python train.py --num_hidden_layers=10 --hidden_size=128 --num_attention_heads=2 --num_key_value_heads=2 --head_dim=64 --intermediate_size=512 --vocab_size=2048 --hidden_act="swiglu" --norm="layernorm" --norm_place="pre" --norm_eps=1e-05 --positions="rope" --rope_theta=10000.0 --rope_fraction=1.0 --qk_norm=false --attn_scale=0.125 --bias="none" --tie_word_embeddings=false --parallel_block=false --init="normal" --init_std_qkv=0.0606 --init_std_o=0.0 --init_std_up=0.0606 --init_std_down=0.0 --optimizer="muon_variant" --learning_rate=0.00307 --beta1=0.95 --weight_decay=0.032 --lr_head=0.00516 --max_grad_norm=2.0 --warmup_steps=200 --schedule="cos" --final_lr_fraction=0.03 --batch_tokens=[8192, 16384, 24576] --max_seq_len=256 --doc_mask=true --train_tokens=128000000 --max_steps=8564 --dataset="wikipedia_en"
Each number is 128 + 32 x the weight over its row's rms, rounded and kept within 0 to 255. Layers, rows and columns count from 0. Numbers have three digits each. The size before them is the row's rms in percent of the matrix's.

# layer 4 MLP gate, 512x128, rms 0.28, rows 51-114, columns 96-127
099:145149107089126148149181161196107134158106180121167170121147126096112085128130110119153078105120
095:143070166200114098150063137137128082136145105163107146133123122086125187156144127152080151083128
105:060169115118111131131113123110113115115160112061147068158174104106151066088103033136103109111131
101:114157169138100089090115165079066171122134124158130128102150168141120059090167111129111139119141
096:156117113145095126117123098132174144139156095176102148102092129063125127167088172139129092160142
093:167170164162153131134160142121178175105182084107087143148143179068129120134161131118143162107125
108:142190103153069086123115128111165132180164075114112093109153153142183146151071171127157119102096
096:065121146125111187114103128132101121181130131126152148064141148104118111206155162146148089166113
099:152161146122135169155150087140106126138140087111159118151206085147129161140155118086172137133125
101:135118148138131127127147115168173109153128136149171151103151159134094146105056100095135081116065
098:121129148086186179172092091090106169090095103160168181066088145111121154161127142151165131136117
112:143062069180094116159109150150112130097142087205157139141107121081164126156072178168155139154111
091:168133111115110120115142125133049156088130095072129146109095104172148125135181169155154125079103
095:110124116126104113145146181130065094165156065171117153156096127147139170124140082142059072157099
090:160168175165163126084157198127129193091097085109114103174140082044131154117144121159125084124124
101:117134092156154126111145133198133138131152108171135098124119118079121145195131093124062111167171
101:101201147147151089100169117123181145138143111140153127097144187086105130158064082133188158076128
099:161110127118098181170102136141123119139152145138130126103151130147104102088050082153157171230099
102:128148134139052088155155177109116154102100150122094105135177103207130131147140159128082109125147
106:167130077130130083100178085170168121113087066160157092116150097150148110146087122130170112115129
099:145106127129124123158138148089117081106138141139117117114138099121066114173126051088199153119175
109:132160128148144102063164137180117136142143118173155073150117114099148138145125121111157097114120
099:085180148130106112221137145079127057089164103102096140111107147147124146167141124090121162153156
111:079061068143178138135115136104153106165086104141109146067107081172124105154172100120155097123150
098:160162082112166172106071119116143138170116136106116108137130111094132114119169104190238099123136
099:124128154089147155090085131121133153134117200154125124123112160145083079152158115157181056146170
100:108091150064108160096167159138105109147153140143170029078161163164090150164137143185108080117100
096:121131105154128147117106153152129161098155137079087094118088142151120126150178132173128096220153
108:117177125145092085122128147157149192151164126079164105121119140159149129070167094144134098110168
096:172061122103045161173082108143140140093059155120092142105117118152101123138111130181149115066174
094:119122169130127113116150107087141103135120099137106100097125137151128137122140156117168213071129
094:133116194089088126142130108179177187157105143169126139176160127129137133129138119170072150121160
104:079141205139122120132133067138127183113168024168108091156165090123092122147121139159125123155081
102:156152098129103100130075042205106163103130145070087101128140124141084116125123148127132137083122
095:141188130107129157145179108157121112130171115165088094098129213156137067036142131166131050128136
096:154101132066105151112144134073088140145184106147154134149142152117175167132104152102177136139055
105:164123110155125072134119157157086163109139130139123167201121121067085129207131123106139121104149
098:118133156135158116132111125124147112079178135138135138135115106137119132128134074168140143130171
087:099174181149150134140180169111130091162106115145120139195129148217181158157142166225148130177065
101:117130156094123065136171067152091045101177137163145184047103110116110120113102128180122147127209
103:151156124089119144116153172135084155154180108179119109147124123144065140098178133144117106161102
099:116155095137138160118148173094161073142138170074094156101211175108154169096195147181169184103119
107:137116170114100054103063141147172140128204067146129113066167175101101105110117124211166135083096
103:151211128141154117091068132104098157149085125087089174106098116107091137184166187126087183095129
092:105121113183106117131092152157160104134143127140164125070139089069120099159153134093177064103078
098:132181129111146066196067099114050188090138085146145123114159220138115135147129161153084141201127
100:117189071118163161172116081086152189107170108072133144173194118089127084156114097139180133107068
102:146149132201136150155162132135123139094054065156123104148102180120127079118158142185153095122087
095:105157065143137101038126154112119126136144147109068106100135143136131097138144107113139114094092
094:132150167069182134053158076102103148158109113100138155129163123114113172115108148151134093105108
100:166127151129095114162110129118129108157111095096100098166113135122056082132122082156143087101172
100:137149112097169112100118117145115138104169173114136122171112123082141115132134166077169118122182
107:157181146106118141091155143092123077127115099166130170154038168132102135144098138123126137135148
099:159113129128136180084134166128078142138091112158114190091160065136140135151138135151096188078155
099:112079109075130146143109102135141126175155072211155184140165080098101112089138108129169115118125
099:158125151096097114116111106160135088100116120172143091133103077124120096167117122116129122118187
098:103146106146136155141130083202120096160127131109149136102081107124150051120115116104117176127105
102:122156204118101178149139090096136141150111122162107131120153127132106147172182163134179098119140
098:138081148104122144138104135064115108175191156084099134107191164152118139134112112118142106132123
105:119127112149114196120171150123096138115182153100161128156146119113187139102081153107117106161144
101:090172181116125155103127085110098137138115144125126118058163139128111103112069110092081080108141
097:143140079110091129143080120154093095129138125191187145128126125122115142106154130130068144162172
090:098127131139153079121126125129123160089108101114143200127207118190159103150119116143092077141133
102:124138104098139191112130096157127144169094148169129149168153134100077145151083170152212104173138
# layer 4 MLP up, 512x128, rms 0.266, rows 51-114, columns 96-127
096:156107076101177126097091203136131111150105117109147198136159104081100130123183128108160086059123
101:157090143144186115190101125061097141175143121117106126122141121143131163172144179138115115108083
106:091106179115099124199092092099171136164169084134143123127136102128097130144071133161205145109078
096:171066165146105110152147135136111078139173115119139080185135151153128094126162075159150168089141
096:075163166115091148107098105121099116113162144102109123164186145127081119117188067186119160123115
093:117095126101178117149113143109172085140114140128091122122160085156143068167124187129136088132141
107:107161112146099100183135115096141087226164141118129158177111089115174138113085135102069151113130
095:115137126112118149128116120106110166130156128189119143127162119068100102134183167171141077088101
101:177138136111178188172119097159104129161106150185160126181161138193140090142141103122195140133133
097:107128098130146125159124126097130141177125140104200133101154111097144132162091158108174194132208
092:076137146082147113140068112099152171073137130151143147086127094147140157133153126111153155126138
107:101096136105130143092037143111148103102065112117164071124087134143145181117150143148146136079157
095:185130149145115114142149149178092194083164163154089093172122123143190134138141163101077053140098
088:128138150097089079174123148124101074097146178154131090202033105181136099142146152148118090107110
097:132080143084107138151116070135168168131159107113149163148109147128089104154162201134120106172236
096:098082112091183134094131114169179127110161142084149104136121149072096156078094156169136087155108
103:139131147150104114139161181133131182134098102157098201114152088123161152140096119085066146139110
104:146083162114180155109130095130063149114138127127130122155169125129156165179144147166136101096104
101:171150110153092153147168143196114112108117095097104171177132170126158097168072108094154152162077
100:103114149198117133148109097158100106146161148137076117107069122157170149098140142111099139149118
100:092135131115172104172097115078142103144120138172049150106114153072090168203119164135107098076168
103:146117104106155150146138145092106130119142139087100115153112147142100125147065090169103203138138
094:130134098201103053103135138143126114097124162112080170091126124151096151098104168119079108182126
108:080129142143146182171113104082135077129125085102137048069081166129140140149134072160099144090132
100:148150128169130144124114101132131113120127126153079149163147182110135130077130068181142159145127
103:092107071169152158143094139150156100114126143139120123124181095044083155133084097115081115116098
096:134186114167097128147095152121086186114094125151145111114106099079163115084105167133120139075164
098:125080147082128193163134103076131123147125074110132139126171182156136184146156146185150128123151
110:098073160129174122163083088082071139077123162124133108174190160150185130117103160121158114128169
095:142115103182147165178083173190107161113156137103087124094156082059179156099108089106083119077172
097:126121109112134124079173142130156149049136136189145106097145125117126109086053139120129122130159
097:183091100162120164147152139075106092128142111130179162120184073106110139140128116053147165144130
095:134166108094104100148141150100115189144119151123158109121120135227096089168139100123123175135156
106:147160154149110141137162230084152070106080149079092173114083136122107123136075143094128129193128
101:089120136142141100075125156115104124144183132088108127104133197153166121124146146161120150110095
099:173060115127108147185143100110139110229174132111091206149099181132076145176116139121125153158140
097:180142102098118103083114170092154109114106119121091158141123123146126115118169127106147129097164
105:135069152122154087114085172165124134105125098114157135137134109123080175105118088149134113091093
093:121048124136122180134119161145127116091181136177123101125152142143119130120114107154162177158043
104:115098077115085131159141187083137144157155107113197089146171074130100080123171164128140188094135
104:151169110124129141078092141065108122107093084083151101091146155140153134164131158138129168130112
101:145127093148150136097189067176115136143091103118143061156162112134153116126114158169155147143113
102:166109144115161164097202103084126102146089120130130155138164087107066151200146166133142140166122
099:178145138131116143113081092131107174102134076074088138103126108125132145143195087114112154123067
094:187122136136134132116151134141088185087139148130101128131128149179116154071141129086088142140172
101:131132124125161104138214037169140163070127144133094047111108109131066092151168127143077043138189
105:071092109115132174126152155108103121094136117184143155188099147134131125152184092193138168206209
097:115188101179121106131155112108177169091107127121192124141144103102134163157147108139092048134114
096:152138085107127068126038127102169192157120116146121154126109105129125173092098151140140173165119
099:127114101171117076155082138063129097147172139098108163113182141133089132108093152055100168143096
094:190197099123057122141120123162116088111128086134157094192134099179122081136158128104110104152171
102:135199133143155158099143109137150111144194119099184134191077101108201165122134187088124189114188
097:141142103124102174138115112159122162160155117158128139104147083129127101114086142088140128130076
097:148165102146155119162111120130166169095108127094078059153108153133078146116151093106130144163089
101:137062118136156092133109185089090124146088062151129071112170133112044077154141123153178089090143
100:084142146153132149152139123123145134117131131152198107143172159137118133089103102106136141158160
100:130081112121085132193176131098115159129177105136172116164143116107088128141114127101080144135116
106:082134112129121102221122125143086127141102129095108130119100093152137145206166092128142072104129
099:181125089108140105114109077101028195131166188126188174182109154114120115112162150159160109086101
100:139086104171114160126212057126106119112183177101165152161114093165160138070131187149104109090153
104:156129135099167113140157168156105174087155111134093067139153128114148184094069112137150139123099
099:080173150127080128086159131146179153156114145151147073158104143158181172108115167165125119154084
093:137106163202086169157175073085102151125081159109128111152075119099120150134159126157079120148170
102:165121138102109155154098137158152161141125146149105122130102128127132109158128108082157096129121
# layer 4 MLP down (transposed), 512x128, rms 0.249, rows 51-114, columns 96-127
096:092150097068154148099081195098153135146080146137113146120091103096088090139146141140130126096152
101:151143131147163162163144171107137103128143179072140139101156100100159138124159090159119147166138
103:098141108068096124118110104131205101132200126126110138096163155241124163141105135147132213115069
096:140114117184112123141142108079152115130159167140097096102168143122141110104180143118105174134099
098:138125136110165119133164117141092095101138110101124127170135146108176120139174113169109136095131
099:153107131138099152144062126203149129168151090150112097105175076159142138039211142095135159131162
100:092139102124105113110075130168120108180028130074114137110106087134140144182070158088220111129081
102:136098150116149110137145165125129097157153159140171115138073156148150059157170088089168134072149
097:124160103158108135133163117144116109101100132116135106136111116131121143127074153152172156112135
105:113103166111067119153149146114136168051102189154077115141151129168140124108100099133139130132115
087:151108114188063034070090171162165123113140169144102173203080112120123098072096136124117154104166
095:177138202104170089106131132145137076086128085160086147123079125162092134101105097173164152130140
093:175139082109092133140168200149137145120139149129120133105149031095137091121148161172164124101142
090:135099153143109106114101152119135136184173104117124122178107105150091147100201084138100170180104
095:110158098174115132161162132116140140138134133108107165134121118125131065180156082146118074160094
099:174127173104141138112125159132122165166146143127154138146130168151104149114142061069152132147143
106:136130106065175142126119133172041128091102107092145112127117154120149125131182153096158169126072
104:168069178107141160101122097191117154089107124185123165175137155143084101117139159119119145136135
105:089184078158218140120165136134161167119125154102123111142107120167112149089169118131156107130164
103:111093143166148113115104151136143055098144091114175173159100099154139100108181154177151126114125
106:118167060102072095134122131153047127122189125145130083173111173100132138109118077095163120130119
085:130150161127114176126147134133143139161117153145127128164128104125135122118131151134156115121088
094:102173147126112160173121101075124132200151174116146117108104194152101109132135140121145135102146
106:094079085114160141105087173113171089099091126129118097159151078127142116137101109189053143126066
099:140093150095168145130132117130167144124163107087173137116052126138105132221153109140099045204131
103:170143080149117112125145076077139150172160140098128165128163117108099167148126175207119134136091
099:070131105130179204143190177091151187104085142076081171129172082143098157120158112084103133130123
103:208158092151091078113137129154127133056177158135134168068178119183130121134092130151097148087144
107:061143166120112155195092125052076099118105116130179143154184149161133155116102140104120102103066
089:094126146187141089108150117093151116140080079135098171127078155097138169151115115178220169127071
096:181132122115077127142084135128080102103131108085147096169151097147161079098164114130108152151127
099:139098130099106120133120136153109141171165119152105106099120114132137118157146139104105107209112
096:122099164164147091145063143092140174163123147146085151133061147120125133135142089143155183141105
108:128088175121137148118157108114092116158141118079157137116141149135125139131134063124101077139153
098:172094109121121121152112098168119141173126152103116170102120113121068168138117126071110166146151
100:167113099108082112142118131147153121154124093160109097084154090129165182143136061073095115152136
101:133132174087142101043111113084160144068152110143121134134183151160120143173107083128087187100107
098:115095086100122086120166168150113144113089129060149104203151102130119134134103144102106131149087
097:111145163179199069125186159142128145112080134158118139124146125140095135158115192167077120107113
105:092113157070125129128122166078123138129123120152153149107172118100082152150174102135139182091161
102:101165135072189110171123085122122115136151162131105166130141121069155180151151145146149180141124
101:121141204090122100099142161178110143141123158229130146172112131121094143155116101104103086144090
101:128084128133177214124128111146121111108123092126109156109128129188162102142154124130131127086154
092:072115121175154162132118160132150134076121113119111138158149070208106185062133163118144178112091
092:046113135131123069170120147139092126126063162107136170136115141127122139110078116196035106167060
100:129162108169131066167094089130122169118188110158128105142159181120126105136110074126068098156135
100:205134159099115094145123080174118165123142125030098136087100136128108136154108136147144128093124
097:166094101133156113121155130122059115060061124122114121137162082146145132096111082138124058148109
093:151131165167139171205150125156124088148182116198144191122177107052087122145139103077098107142158
103:127147147170163146051172088146191083124134109154147134124144100140179172133116101161162090111113
098:209106153098125091117123113062139136068121105104135123123058136104099126130139101107111118170113
094:096096118136149046080148132109167123141173115100106112141091117107141134109152096052108169161146
104:060130132143159191175119145121104126135122117165137131137159127117110133127183091102163134126122
098:067140148120221147190176143124148120122105121114104113069176160170147118157089104086138098116113
100:080168118133159110140109073119152165103077162075121150129138101156149174137140137140140120077161
099:131152156122133090116095165115088147129044150164168141119073131130114147104173107144181072128066
101:161172159099101099138109092103111127196113069156085170135076155207174185163134118137112162158133
106:089121165108149120088180147115105119130181135153089198095136089159160140088108151131053127133183
099:057144117161066122092076125114133164125085100123122104132158127125171172150139088089149131145147
099:139132065131104139126118084155115105109124114062115107101151085194184143132127133104108110151126
106:062151088117101181141073148151116133110052072116139122171086133128131127124147118097093135128170
103:118101116121141182046120096089135087095123153139167108166145154110158131122125140135111170112103
091:149088192137080136152129116171111151147096148168100095149130140121149159134130096142092074090125
101:064092180141109150141150146145207061069143088103178141211104117115177162081159100139080155112172